Each number is 200 + 40 x the weight over the matrix's rms, rounded and kept within 0 to 999. Layers, rows and columns count from 0.

# gate: layer 2 MLP gate, 512x192, rms 0.287, rows 16-61, columns 144-191
# up: layer 2 MLP up, 512x192, rms 0.293, rows 16-61, columns 144-191
# down: layer 2 MLP down (transposed), 512x192, rms 0.28, rows 16-61, columns 144-191
gate16,144,202,201,184,173,210,214,158,174,235,188,226,217,216,203,135,195,201,170,176,220,211,242,195,168,204,226,189,143,209,191,166,162,136,264,237,172,226,186,150,247,237,223,233,196,167,151,242
up16,152,215,198,276,182,244,231,305,219,268,199,220,254,216,188,216,158,209,204,180,280,219,184,132,214,206,194,259,259,246,228,238,231,149,245,206,158,144,251,217,205,205,235,202,165,190,192,281
down16,166,235,173,221,162,238,232,251,188,191,230,170,266,125,200,188,203,170,255,214,158,205,165,177,256,218,182,226,107,177,143,209,216,168,128,212,206,216,187,180,233,192,202,213,281,160,196,177
gate17,250,211,231,203,195,236,217,142,209,166,202,168,139,236,164,212,160,237,180,159,268,134,201,213,197,293,243,206,149,210,152,214,186,208,281,182,264,247,93,155,144,179,202,133,188,166,240,181
up17,240,178,205,245,226,178,182,242,304,208,227,258,245,301,232,220,177,229,110,222,191,200,230,177,196,198,146,178,235,151,153,179,208,250,235,212,224,158,211,251,145,193,134,207,181,138,66,164
down17,228,236,172,138,165,134,164,241,211,199,171,222,207,234,202,243,155,161,221,244,147,237,206,176,272,181,170,311,146,226,295,242,194,160,156,223,197,177,283,147,233,243,178,199,188,276,243,192
gate18,135,183,138,166,182,186,160,174,160,226,210,261,217,156,187,193,192,198,231,205,215,199,280,189,217,166,152,163,122,139,231,189,152,123,223,167,183,164,128,179,187,224,181,263,204,161,198,159
up18,146,123,185,181,91,280,160,185,188,195,140,211,193,179,187,198,218,168,218,253,158,196,287,195,122,221,209,222,204,149,182,177,194,246,147,184,188,227,133,184,168,247,210,211,199,261,232,158
down18,176,175,226,250,195,274,271,259,190,224,201,101,237,123,238,199,278,197,217,221,195,192,216,201,202,198,233,156,304,200,158,280,185,221,190,210,191,177,307,237,183,196,204,214,237,174,166,113
gate19,207,170,179,144,254,181,225,172,153,238,179,167,172,130,211,265,198,222,251,189,246,165,249,206,173,186,223,251,171,180,249,193,165,161,189,203,199,189,131,164,206,181,234,168,189,209,217,171
up19,204,162,175,240,210,176,223,192,209,202,167,202,182,165,153,230,247,246,193,174,158,188,175,138,190,138,240,148,187,232,173,192,161,164,211,260,230,129,203,236,104,190,256,193,169,265,239,222
down19,256,250,150,177,196,169,174,199,227,218,178,166,220,182,256,164,215,216,265,180,214,144,236,179,190,228,205,244,177,206,178,238,221,194,188,189,190,210,185,213,240,232,202,168,219,214,215,223
gate20,188,241,185,168,209,200,161,171,258,307,276,237,189,140,214,263,246,216,214,174,119,131,186,159,120,160,168,189,208,187,180,175,119,186,161,216,133,166,137,216,168,270,235,154,247,207,235,213
up20,247,188,176,198,224,186,238,128,249,194,232,187,196,209,223,148,175,104,157,131,172,140,198,183,204,201,199,178,265,268,159,176,179,195,117,156,187,197,159,174,132,273,181,185,218,285,208,205
down20,269,191,174,225,162,228,130,263,159,214,293,160,177,181,193,217,143,151,267,256,253,211,334,208,211,208,242,239,187,238,186,231,241,255,188,166,192,163,162,146,233,186,243,204,205,276,178,249
gate21,133,136,226,191,237,210,210,244,237,232,209,196,182,188,219,210,239,204,189,239,193,167,278,163,169,211,185,188,128,208,216,184,148,208,212,209,170,161,221,189,150,208,172,273,213,206,218,215
up21,223,172,182,83,159,206,233,173,199,249,246,206,205,232,140,211,175,199,167,143,258,240,172,149,235,134,241,115,220,184,86,202,175,257,205,214,167,180,201,200,135,154,266,227,222,200,163,221
down21,190,177,189,208,194,165,216,288,217,169,176,140,179,184,206,207,204,207,234,200,187,209,244,200,190,224,176,203,209,215,265,207,209,215,175,199,167,187,234,186,227,184,189,204,231,184,224,238
gate22,228,252,174,189,192,199,228,225,203,205,212,207,180,201,185,163,228,183,185,145,210,212,228,171,183,210,245,125,169,230,232,260,195,207,200,232,275,184,205,227,169,223,138,232,200,176,153,195
up22,192,178,192,228,156,211,155,216,181,210,194,187,237,172,179,213,225,219,247,230,177,204,127,222,240,220,177,229,215,115,223,156,174,235,228,189,201,243,177,193,241,154,285,217,155,219,178,215
down22,230,149,140,167,252,153,198,262,196,132,211,209,251,234,190,176,182,239,228,267,234,119,155,214,179,216,155,184,194,214,174,176,244,236,161,225,187,175,202,137,204,210,232,152,214,153,191,227
gate23,216,157,126,161,202,197,175,191,234,227,197,232,251,248,217,148,290,131,180,180,202,187,229,214,113,206,255,105,167,220,160,200,216,213,231,210,171,242,180,204,247,279,164,85,230,140,219,275
up23,192,213,180,144,151,179,169,153,196,152,228,127,163,205,215,171,176,213,167,172,243,234,262,157,284,191,130,204,249,182,254,247,204,208,196,192,255,128,210,152,199,189,200,173,165,286,181,166
down23,171,215,164,240,188,183,229,287,165,162,174,168,147,137,222,236,245,260,155,205,215,218,161,173,162,183,188,254,165,151,226,199,228,169,200,212,171,297,225,202,236,246,173,119,197,186,150,241
gate24,162,210,239,164,168,265,189,264,163,169,248,155,106,229,205,188,171,201,115,188,147,151,151,167,128,294,163,210,207,182,159,164,116,147,195,165,169,255,129,126,201,279,195,182,159,195,154,160
up24,185,230,201,205,255,247,251,247,119,274,114,177,179,264,206,202,208,210,142,177,131,153,185,291,193,211,175,239,214,250,201,142,144,122,291,222,163,151,173,209,233,250,213,251,247,194,219,169
down24,226,206,255,151,222,245,194,191,110,186,184,170,192,275,210,223,173,172,213,211,136,182,222,211,235,252,137,249,228,150,174,221,204,238,261,193,291,226,197,131,189,193,239,235,160,220,180,198
gate25,308,256,268,193,167,179,241,166,117,99,209,240,222,141,215,212,204,165,162,165,165,139,237,173,218,218,246,231,185,218,164,165,184,257,207,131,206,275,213,165,177,300,256,209,214,195,243,209
up25,173,212,159,203,255,138,172,256,202,214,139,188,167,247,129,192,218,229,180,192,306,249,179,200,239,220,196,229,76,211,260,194,157,223,95,188,191,156,272,277,190,87,204,185,245,241,240,221
down25,169,257,188,241,229,205,229,178,296,243,137,151,208,166,168,273,208,209,186,222,253,206,174,263,170,157,285,220,201,158,127,216,142,158,234,222,240,189,236,227,186,248,178,217,259,243,307,180
gate26,179,246,167,156,171,291,206,188,179,232,246,231,179,213,244,178,163,235,251,219,227,183,246,175,203,143,160,184,174,217,185,95,234,153,225,214,175,129,216,197,205,193,233,198,155,220,204,155
up26,159,281,148,282,141,170,155,236,246,205,190,173,237,229,201,204,156,206,204,225,212,260,181,269,177,166,222,180,150,257,145,166,171,124,109,181,180,284,256,198,167,160,228,176,220,253,216,193
down26,239,198,161,199,264,206,129,208,195,105,165,200,293,155,170,311,152,201,198,284,160,168,235,97,129,221,203,270,233,239,202,206,194,178,169,108,213,235,194,197,243,262,217,229,98,232,186,252
gate27,214,198,169,138,177,217,219,188,222,171,160,127,158,203,280,186,195,205,120,188,188,229,219,165,232,161,222,172,174,288,224,205,251,203,235,120,189,216,232,206,146,221,163,96,233,124,222,283
up27,108,146,205,203,209,218,158,144,175,242,238,124,159,200,188,265,156,192,143,192,183,218,171,192,212,204,255,150,161,210,228,95,173,202,207,290,148,280,207,225,146,268,199,207,182,184,193,199
down27,187,214,179,235,266,223,176,146,197,233,168,221,214,186,202,286,127,203,287,226,217,249,245,166,178,193,151,228,162,265,199,219,156,195,180,233,208,143,190,195,238,249,175,183,198,152,171,131
gate28,193,190,268,163,178,191,221,206,163,219,213,214,162,264,267,178,141,207,143,208,156,209,167,141,163,254,211,235,175,147,200,158,155,177,187,212,227,270,182,168,176,215,199,160,143,109,180,245
up28,245,98,250,226,205,138,259,205,76,251,192,328,165,192,178,179,178,238,200,182,208,223,215,190,207,245,155,244,173,186,160,235,304,223,160,205,244,105,212,225,190,209,233,135,199,272,219,218
down28,210,178,167,183,138,184,265,134,210,212,184,227,231,242,195,224,192,220,247,168,205,136,139,253,207,331,140,238,193,221,178,211,206,194,213,222,142,160,167,237,272,250,250,280,320,224,232,157
gate29,161,248,203,162,168,229,228,228,210,228,337,184,197,220,204,196,193,228,216,219,195,227,198,330,189,237,151,229,242,172,234,262,227,209,271,202,263,271,234,177,162,151,173,181,155,196,233,175
up29,169,189,179,222,214,243,221,183,209,279,233,239,148,269,227,239,231,191,187,179,203,206,252,194,235,208,169,258,243,266,149,191,174,224,205,239,213,249,168,119,236,217,188,149,216,240,247,249
down29,145,200,184,210,142,179,178,200,186,218,94,251,179,131,258,202,199,171,237,232,167,142,213,147,255,257,201,144,148,135,222,253,199,224,221,157,232,243,154,222,180,228,239,185,177,185,252,160
gate30,219,191,233,135,202,201,216,129,161,164,209,162,165,216,208,182,181,154,206,236,233,205,222,201,280,269,143,215,142,222,217,160,184,155,167,190,177,255,179,228,184,193,207,244,183,295,209,160
up30,203,221,200,183,155,105,230,213,147,218,169,231,151,229,183,189,199,200,184,229,185,148,204,163,270,212,205,211,174,173,175,223,243,245,133,201,188,227,187,197,209,218,163,217,242,228,318,211
down30,229,185,261,225,205,208,220,123,226,184,213,156,220,230,207,168,188,230,144,225,265,274,195,247,250,176,173,152,128,212,216,190,208,247,202,171,183,160,170,222,212,172,228,195,214,191,128,121
gate31,206,265,190,138,193,310,154,225,207,239,222,172,224,237,133,241,189,186,251,244,236,130,130,233,159,177,164,255,198,166,201,179,183,213,192,166,257,185,118,237,203,215,221,151,188,317,218,149
up31,98,170,174,297,142,294,181,221,268,222,210,232,205,154,215,220,232,166,175,227,260,243,266,193,199,260,189,263,205,282,160,137,197,128,191,231,154,233,200,186,174,248,144,200,153,191,193,215
down31,207,143,160,233,160,182,169,218,186,95,149,255,182,190,256,169,210,209,230,133,136,178,275,146,186,171,211,190,187,182,148,199,199,237,177,214,238,224,264,229,168,196,170,224,232,152,106,185
gate32,132,198,196,213,160,248,229,255,271,186,268,210,134,221,157,182,218,240,194,280,196,175,164,208,207,178,177,203,205,252,217,220,179,208,246,201,204,178,197,197,178,251,169,173,219,179,184,194
up32,203,178,252,174,207,207,241,202,259,135,199,196,104,234,146,243,211,208,249,176,195,171,149,266,181,166,232,214,148,208,186,210,228,188,226,206,216,218,206,208,189,224,220,133,243,243,202,223
down32,209,177,206,194,239,149,244,199,268,145,206,185,207,183,196,293,162,228,153,233,187,162,140,192,245,190,183,187,227,204,152,258,126,249,195,207,253,213,235,291,159,192,185,184,301,206,171,164
gate33,187,250,221,252,269,258,228,206,244,163,241,199,155,221,275,217,219,196,279,281,246,218,213,238,220,152,232,217,144,184,209,263,143,285,284,170,238,218,189,225,159,213,288,245,197,144,175,179
up33,238,149,216,173,133,125,202,246,176,324,182,227,196,154,198,264,161,209,125,92,147,196,224,187,131,219,210,275,239,156,113,221,244,167,262,176,224,214,116,71,185,176,184,184,155,236,198,153
down33,183,185,254,108,116,241,219,235,199,216,269,298,161,199,132,214,247,196,216,206,224,200,228,197,215,231,269,214,223,316,222,189,171,159,224,265,274,181,155,202,259,230,271,265,130,110,202,234
gate34,207,143,225,272,220,241,198,246,177,151,254,192,158,148,225,107,203,98,214,203,220,178,214,186,233,183,284,127,163,260,306,231,223,262,302,141,198,212,258,199,189,116,167,173,142,223,186,222
up34,221,221,146,168,227,113,137,245,189,178,192,220,285,226,229,113,127,170,198,208,201,118,85,96,158,250,163,185,233,271,244,260,149,224,252,180,172,179,169,193,316,246,189,199,194,211,204,311
down34,170,117,212,198,214,278,184,132,136,201,202,162,210,297,226,202,207,210,296,128,157,185,174,253,190,244,129,154,193,226,207,219,251,121,229,178,117,204,173,174,247,159,162,172,147,96,258,191
gate35,264,161,242,176,236,224,201,322,167,182,149,193,224,217,239,214,231,195,165,244,195,183,230,138,205,226,237,183,204,226,209,229,131,183,221,171,235,168,218,185,230,116,159,158,215,215,189,226
up35,206,183,169,228,127,175,235,172,291,148,236,220,155,228,186,253,293,214,183,242,270,224,156,178,167,254,243,200,153,179,212,208,149,243,201,157,205,169,169,199,211,151,255,178,247,255,154,133
down35,215,205,174,143,191,270,112,101,152,209,197,160,215,208,251,250,210,198,140,147,188,227,239,312,132,172,136,226,219,232,191,149,238,210,216,303,216,186,195,212,240,189,176,233,161,187,203,108
gate36,130,142,244,198,195,220,180,198,240,209,174,207,176,209,174,123,217,195,234,173,234,163,236,182,181,264,180,204,214,222,142,139,171,194,207,187,174,165,207,208,209,208,246,189,212,272,225,114
up36,220,251,179,238,192,260,204,204,200,117,182,215,175,236,217,176,152,242,177,231,197,227,252,178,210,231,187,219,190,207,203,190,187,163,223,185,259,241,201,225,203,189,162,148,245,208,211,166
down36,146,219,132,193,207,185,237,255,161,181,208,228,201,149,215,220,162,183,210,152,197,156,209,179,180,258,141,199,289,169,202,202,203,163,219,124,231,156,205,234,210,176,227,207,161,192,265,288
gate37,208,198,243,160,244,207,173,272,341,198,158,266,201,180,195,244,164,200,183,222,187,181,176,128,248,206,188,190,196,229,245,277,252,297,250,178,229,203,268,138,154,139,106,239,230,118,185,166
up37,200,194,103,223,142,231,209,185,172,246,262,189,276,210,179,230,219,206,163,100,263,207,232,243,259,184,238,251,292,148,251,159,245,244,284,246,134,104,208,226,232,134,190,179,131,170,183,188
down37,273,166,277,223,169,218,257,171,259,249,199,211,122,127,194,186,194,238,221,213,219,147,192,265,169,226,185,162,237,161,229,192,232,158,209,148,142,152,246,171,231,163,215,192,257,229,213,161
gate38,250,206,148,190,185,271,245,176,150,221,275,186,137,173,227,294,187,218,304,232,130,225,192,202,121,170,278,196,187,170,176,134,167,197,254,218,258,170,230,144,162,171,198,170,203,187,129,196
up38,171,214,232,218,267,207,204,239,170,190,121,207,268,194,168,203,156,177,189,235,245,151,169,210,223,98,175,237,189,169,193,223,188,185,147,173,167,208,211,193,206,179,193,220,190,194,213,258
down38,230,231,244,189,134,210,213,193,126,184,175,110,163,140,188,186,138,271,132,217,184,207,163,212,175,177,229,191,233,72,182,213,175,209,155,162,267,204,284,229,183,249,277,181,234,244,203,234
gate39,187,232,167,179,221,220,197,185,274,179,189,92,211,182,194,190,197,227,170,239,182,156,245,184,233,220,139,222,208,189,228,226,295,229,173,227,233,130,120,215,209,226,185,160,215,180,225,169
up39,230,238,229,238,200,208,173,137,134,190,241,217,194,196,197,181,149,194,267,223,232,226,143,198,134,197,225,212,198,269,191,173,161,160,226,221,205,209,232,255,224,214,236,184,218,182,180,204
down39,191,212,222,288,231,231,194,196,162,208,218,289,180,126,149,270,179,172,268,261,223,146,205,154,192,175,208,195,209,242,192,146,188,206,158,207,191,196,209,182,207,149,180,238,121,199,177,139
gate40,252,173,183,172,224,247,235,229,160,234,214,211,171,158,168,241,108,200,234,244,197,238,237,232,190,201,242,130,149,229,196,192,141,147,166,217,257,174,264,167,214,194,172,196,202,282,182,162
up40,224,198,195,218,255,252,227,150,244,212,245,198,150,201,207,192,138,136,236,224,201,162,232,187,176,246,212,322,177,213,193,213,134,147,237,162,241,207,118,199,261,247,142,183,123,260,135,160
down40,217,268,193,207,206,174,201,232,213,175,126,199,288,181,249,214,208,210,194,216,221,200,243,215,201,254,246,201,192,239,154,226,138,228,155,185,208,216,252,212,239,216,263,257,201,134,183,240
gate41,159,200,224,205,129,211,221,220,193,249,292,224,255,218,194,254,176,125,189,163,200,226,143,240,155,189,197,189,107,264,204,182,270,322,164,126,208,212,198,169,241,180,236,198,211,253,239,240
up41,217,209,212,138,179,119,155,189,217,223,260,232,248,255,254,196,215,177,201,259,168,249,180,191,99,277,235,168,177,219,285,174,193,292,188,83,149,196,231,227,148,226,199,281,146,141,160,183
down41,156,131,186,244,265,180,317,217,123,238,150,164,264,217,227,314,252,208,163,297,155,229,208,233,236,221,156,255,239,190,173,189,206,230,189,216,245,180,247,111,245,99,216,173,207,256,182,161
gate42,181,207,223,205,263,198,267,208,113,239,198,165,248,208,255,182,203,255,192,319,208,167,212,121,205,227,188,126,261,200,210,152,184,161,196,230,188,208,229,114,169,200,200,210,210,188,118,227
up42,155,267,281,231,229,218,341,152,176,136,146,161,212,223,164,170,188,225,146,209,207,229,247,129,160,200,152,276,140,170,195,142,285,210,213,177,173,156,233,198,204,257,281,199,125,227,287,135
down42,251,138,175,194,82,188,240,178,189,208,249,175,149,282,204,144,132,181,209,196,155,143,174,194,218,213,116,210,178,199,197,254,279,142,149,181,170,178,199,210,175,206,121,210,225,272,156,158
gate43,231,148,183,209,159,257,193,203,162,204,197,248,239,194,202,212,217,284,197,192,249,198,210,152,161,246,252,259,139,272,250,122,186,185,228,166,223,245,140,187,111,187,215,208,198,256,169,184
up43,114,229,149,215,248,176,154,176,250,278,119,166,213,230,238,182,207,214,164,152,222,218,230,227,211,164,191,93,270,143,157,206,236,185,175,212,293,209,289,201,172,186,131,254,161,231,192,176
down43,230,193,164,237,215,197,131,273,203,134,158,154,188,121,184,250,177,228,71,240,161,215,214,249,213,202,242,171,145,136,183,172,148,233,166,207,239,151,146,236,199,195,211,238,209,217,143,180
gate44,154,192,153,175,269,246,219,183,178,225,169,183,151,194,232,205,234,193,191,207,239,146,173,144,153,269,229,186,141,233,176,207,227,221,233,235,221,145,216,215,211,187,165,154,140,127,160,236
up44,184,181,245,221,245,238,195,226,326,188,276,165,226,175,193,247,266,197,190,217,199,164,248,152,227,207,210,250,251,177,227,154,244,194,192,259,183,199,277,190,137,203,247,218,176,204,133,227
down44,239,210,149,218,196,176,160,202,152,150,171,205,253,198,162,173,237,179,202,176,175,193,220,200,261,197,262,152,177,173,195,226,198,218,199,76,187,169,193,232,155,196,118,116,269,191,252,196
gate45,251,199,215,205,192,266,243,214,215,208,212,217,149,166,245,257,162,176,190,156,240,194,223,198,181,138,172,202,197,243,241,248,192,214,235,278,203,217,175,169,140,217,212,116,230,178,140,175
up45,177,180,252,142,209,212,214,164,206,164,213,212,194,299,218,112,176,226,141,224,247,229,213,170,222,272,150,222,196,195,158,119,129,216,237,196,188,170,188,242,238,152,193,199,212,256,238,255
down45,230,168,199,208,239,186,226,271,169,192,175,133,189,207,225,252,116,246,154,230,184,165,216,167,143,261,174,205,294,212,217,193,209,191,152,171,176,237,191,203,141,201,173,189,178,197,128,189
gate46,158,201,204,182,260,229,262,240,221,233,224,264,193,256,247,266,224,160,298,186,218,266,166,183,167,185,178,177,197,186,194,128,178,282,217,213,239,241,205,179,211,202,147,213,210,196,180,245
up46,145,171,106,190,234,201,248,218,205,211,197,272,226,147,265,240,171,201,239,207,257,227,224,129,160,161,145,122,115,160,95,171,225,257,135,234,176,173,155,206,192,185,172,146,212,201,203,157
down46,176,183,190,218,218,227,268,146,200,235,283,189,302,198,238,191,207,190,157,179,265,167,174,146,191,263,193,189,247,139,137,231,215,254,155,165,177,166,187,190,174,159,202,231,193,220,181,243
gate47,288,205,141,181,132,254,174,165,146,225,244,161,202,205,178,229,153,234,276,193,184,202,211,208,232,215,222,161,209,194,207,213,132,199,207,242,205,193,174,176,201,178,214,198,162,300,216,158
up47,206,184,249,238,267,210,242,179,225,251,155,211,168,146,215,208,202,154,182,203,200,272,205,235,165,182,166,261,226,199,212,139,220,143,154,216,224,215,188,237,221,229,191,205,243,151,197,166
down47,195,117,170,240,239,195,199,173,157,213,204,254,148,320,199,176,161,231,204,226,187,214,164,226,205,205,152,226,199,179,192,209,196,217,251,166,144,171,210,144,248,177,197,225,184,214,189,171
gate48,165,216,163,178,229,147,208,154,153,170,244,166,186,254,202,182,153,168,262,223,227,242,190,217,185,215,189,233,181,206,259,223,220,165,159,239,193,231,191,208,147,174,214,261,215,165,170,227
up48,185,249,212,244,205,191,188,248,85,196,223,195,176,84,151,210,216,237,204,208,233,203,181,213,199,171,206,147,111,201,225,225,133,221,225,235,187,210,233,158,198,231,182,159,151,208,172,231
down48,240,248,166,217,216,250,281,145,176,236,237,265,173,183,246,180,141,155,179,152,157,186,151,138,195,230,163,203,261,199,209,197,171,279,182,190,222,199,157,166,240,256,175,130,304,225,204,192
gate49,212,131,144,127,112,158,224,156,175,226,196,228,100,189,239,180,242,150,239,204,244,160,210,162,179,199,179,255,135,207,178,210,142,289,183,238,195,226,271,124,149,239,215,185,189,196,188,217
up49,172,194,259,147,196,189,199,232,203,168,249,175,222,178,238,135,225,145,283,235,134,145,108,194,231,170,265,138,163,176,224,239,141,156,232,218,153,251,174,218,162,293,181,201,268,207,186,137
down49,219,205,278,265,163,194,206,220,224,179,261,216,231,220,122,205,198,164,226,219,212,255,130,202,185,196,171,220,238,187,265,214,223,182,214,168,218,158,213,176,190,168,222,236,141,186,184,136
gate50,262,174,286,189,147,178,243,217,225,230,170,174,193,256,223,206,221,274,140,178,229,165,150,231,250,155,171,208,225,172,181,160,224,193,203,125,158,176,185,202,220,205,186,145,132,240,208,262
up50,205,233,203,179,142,156,247,132,253,176,241,214,216,217,212,177,219,146,223,180,198,207,138,193,199,278,195,211,246,174,209,225,209,217,165,239,144,159,182,245,232,143,156,155,148,188,211,188
down50,292,198,242,226,184,205,204,227,207,234,164,215,153,201,230,218,137,204,244,197,176,161,212,139,180,181,158,184,244,145,183,206,230,140,213,183,184,202,238,236,138,198,232,147,199,199,153,192
gate51,144,230,199,193,237,177,161,258,174,121,195,201,204,211,172,214,200,193,199,205,145,217,204,242,198,189,199,186,189,142,152,252,210,203,206,198,305,200,218,139,208,214,207,119,156,241,211,245
up51,171,178,270,175,208,216,230,148,216,175,162,167,242,221,151,220,197,237,225,222,183,187,218,240,257,144,231,200,168,176,199,204,193,192,259,223,215,266,181,204,170,193,235,161,147,204,171,153
down51,116,244,155,156,181,164,231,174,179,205,166,217,155,219,254,259,252,172,192,225,175,226,160,210,260,275,216,230,174,240,229,211,209,182,240,224,289,247,220,184,219,234,200,162,186,183,242,200
gate52,249,224,113,143,202,183,165,212,171,189,225,198,191,244,266,183,100,237,158,152,274,178,250,150,179,209,225,158,249,150,225,251,218,180,174,238,283,204,192,227,181,194,264,229,271,190,180,179
up52,242,172,199,127,139,222,152,187,170,192,193,154,199,254,179,171,226,223,139,222,193,241,224,155,175,242,185,147,224,298,193,269,204,213,229,189,182,232,167,163,241,225,196,152,246,163,156,193
down52,218,218,160,179,130,214,173,313,229,205,203,231,191,186,219,191,223,187,146,203,124,175,253,209,169,189,154,246,169,209,177,167,198,175,168,189,213,193,203,152,207,230,156,202,220,176,200,231
gate53,264,197,196,87,242,246,229,180,238,249,169,207,222,147,189,235,229,197,109,114,170,172,155,158,174,219,212,204,193,167,167,221,166,212,249,165,192,164,232,223,249,208,270,276,292,171,209,178
up53,257,226,215,154,153,271,201,183,155,205,155,244,294,222,269,179,154,215,206,205,179,201,219,126,225,171,177,223,215,166,246,185,135,209,273,209,224,173,235,212,175,204,229,127,244,242,220,163
down53,209,144,282,106,174,219,235,194,210,181,182,214,251,186,222,193,188,213,176,205,157,304,241,218,167,158,215,155,107,159,231,123,196,230,208,146,172,230,220,191,179,166,187,229,212,227,241,217
gate54,140,164,178,162,210,136,293,139,186,261,208,164,223,224,205,172,197,201,185,171,225,171,184,180,174,219,231,170,193,200,252,193,223,191,214,179,232,226,192,276,216,234,184,151,207,171,262,230
up54,237,226,236,206,223,139,251,179,166,215,203,185,189,246,186,207,142,192,189,208,241,209,214,171,158,254,174,184,174,130,174,184,223,177,199,194,203,149,191,225,219,118,229,220,183,150,212,182
down54,256,214,189,185,238,222,139,269,232,154,179,200,215,198,175,178,221,233,224,192,121,174,262,94,197,200,147,184,173,206,192,174,305,167,164,111,194,197,225,188,201,182,210,197,191,218,154,209
gate55,174,175,118,176,174,170,242,267,160,190,302,191,214,240,260,131,278,193,192,176,248,180,169,272,166,237,254,218,204,188,246,197,201,121,253,168,175,246,187,260,182,173,201,162,210,179,128,209
up55,256,194,262,202,175,234,223,195,365,191,217,198,302,220,247,188,183,221,200,231,200,124,145,186,251,147,164,127,258,217,252,160,216,208,234,245,282,240,236,196,250,152,189,258,176,143,174,227
down55,224,188,206,192,106,176,191,245,158,236,194,196,186,159,228,202,217,200,149,282,171,266,177,98,166,187,171,183,236,178,262,191,228,155,165,252,196,270,257,140,237,195,207,192,166,221,205,216
gate56,135,233,220,235,162,183,229,193,250,163,293,240,240,187,179,276,198,207,233,207,178,248,215,158,153,137,221,162,167,266,221,232,215,189,258,176,135,195,193,210,307,202,258,258,183,138,195,235
up56,151,130,151,191,187,240,171,209,201,156,260,138,247,169,203,281,197,210,165,235,198,179,193,78,113,213,197,163,154,249,183,147,225,161,245,217,126,202,114,206,254,198,209,238,195,230,226,193
down56,190,165,209,254,233,240,246,179,237,234,205,163,152,185,179,281,191,198,160,150,203,183,173,161,145,191,107,223,172,197,198,118,212,256,235,209,167,259,201,211,190,119,165,149,194,270,178,186
gate57,184,250,236,160,175,154,241,219,244,180,182,200,191,250,220,256,175,199,251,214,248,214,157,258,136,215,232,118,181,208,163,224,234,159,205,197,152,194,218,178,189,194,200,173,189,234,253,227
up57,206,221,172,222,216,315,147,211,253,141,212,179,218,136,245,189,151,219,207,202,211,188,165,210,250,197,218,207,200,175,226,192,192,256,231,155,135,214,174,174,178,315,205,149,238,186,251,270
down57,189,152,214,232,285,211,222,138,115,168,167,196,198,212,166,232,207,206,191,265,233,253,176,168,128,197,197,236,216,170,218,161,183,162,150,181,205,188,192,276,227,220,184,165,188,173,119,172
gate58,237,208,166,246,129,185,189,229,197,215,139,156,213,218,224,177,197,230,256,159,226,206,250,213,260,209,203,247,213,168,209,153,184,216,219,187,236,199,217,202,191,165,250,253,241,239,268,255
up58,187,192,176,181,218,149,137,126,230,177,219,186,239,211,214,157,110,151,231,231,243,139,188,170,119,241,207,228,207,200,168,220,251,269,211,232,243,215,276,176,170,129,219,203,217,244,167,267
down58,210,177,204,197,238,177,151,209,228,235,194,223,166,184,205,185,226,188,197,205,180,198,127,140,188,172,190,158,192,165,194,258,182,206,235,222,256,210,197,234,208,197,198,181,157,187,216,243
gate59,192,245,133,138,282,214,148,171,199,202,234,173,210,253,225,202,249,257,263,228,265,160,182,153,195,189,194,153,161,213,200,200,195,289,234,241,246,231,189,216,170,113,246,233,200,227,181,218
up59,174,231,210,205,202,238,227,247,216,168,189,191,242,199,182,174,178,175,99,169,182,233,216,150,165,172,178,224,293,170,223,197,179,113,209,203,143,197,210,309,249,263,244,237,166,138,205,142
down59,248,141,182,206,188,166,128,233,211,124,253,264,173,227,246,148,225,184,231,202,254,140,201,259,182,286,121,238,251,186,171,192,230,230,198,175,254,175,164,160,193,194,182,233,182,110,227,216
gate60,172,220,175,154,205,177,223,53,213,184,170,197,284,162,208,205,151,206,222,197,193,236,200,216,164,228,116,180,162,257,228,218,226,228,223,197,162,181,184,217,192,171,172,190,185,304,253,231
up60,210,207,144,223,203,179,210,153,174,216,154,241,193,195,182,199,215,186,261,218,199,226,225,269,168,182,92,162,219,148,159,255,239,257,170,136,241,195,196,174,161,238,182,186,194,173,169,171
down60,214,147,169,181,128,178,297,178,212,195,194,160,224,165,197,200,170,251,217,150,131,202,209,197,157,310,165,234,165,254,206,217,246,130,133,225,175,275,309,166,200,168,229,177,208,238,167,211
gate61,209,210,170,273,174,182,203,175,214,198,207,140,171,235,202,245,234,265,244,201,222,170,201,155,138,244,158,191,247,156,172,221,174,216,188,223,198,248,186,198,171,204,246,204,170,228,277,154
up61,164,220,193,216,166,220,186,97,154,185,179,201,200,212,145,202,259,207,243,195,209,175,162,163,234,162,227,220,140,271,210,282,198,234,155,178,221,136,208,204,200,196,272,271,243,255,300,168
down61,239,160,166,208,186,142,199,216,207,211,265,221,195,241,307,219,162,190,210,250,146,181,308,244,284,203,181,188,261,221,242,196,216,316,151,203,193,297,231,190,132,181,185,183,111,225,242,204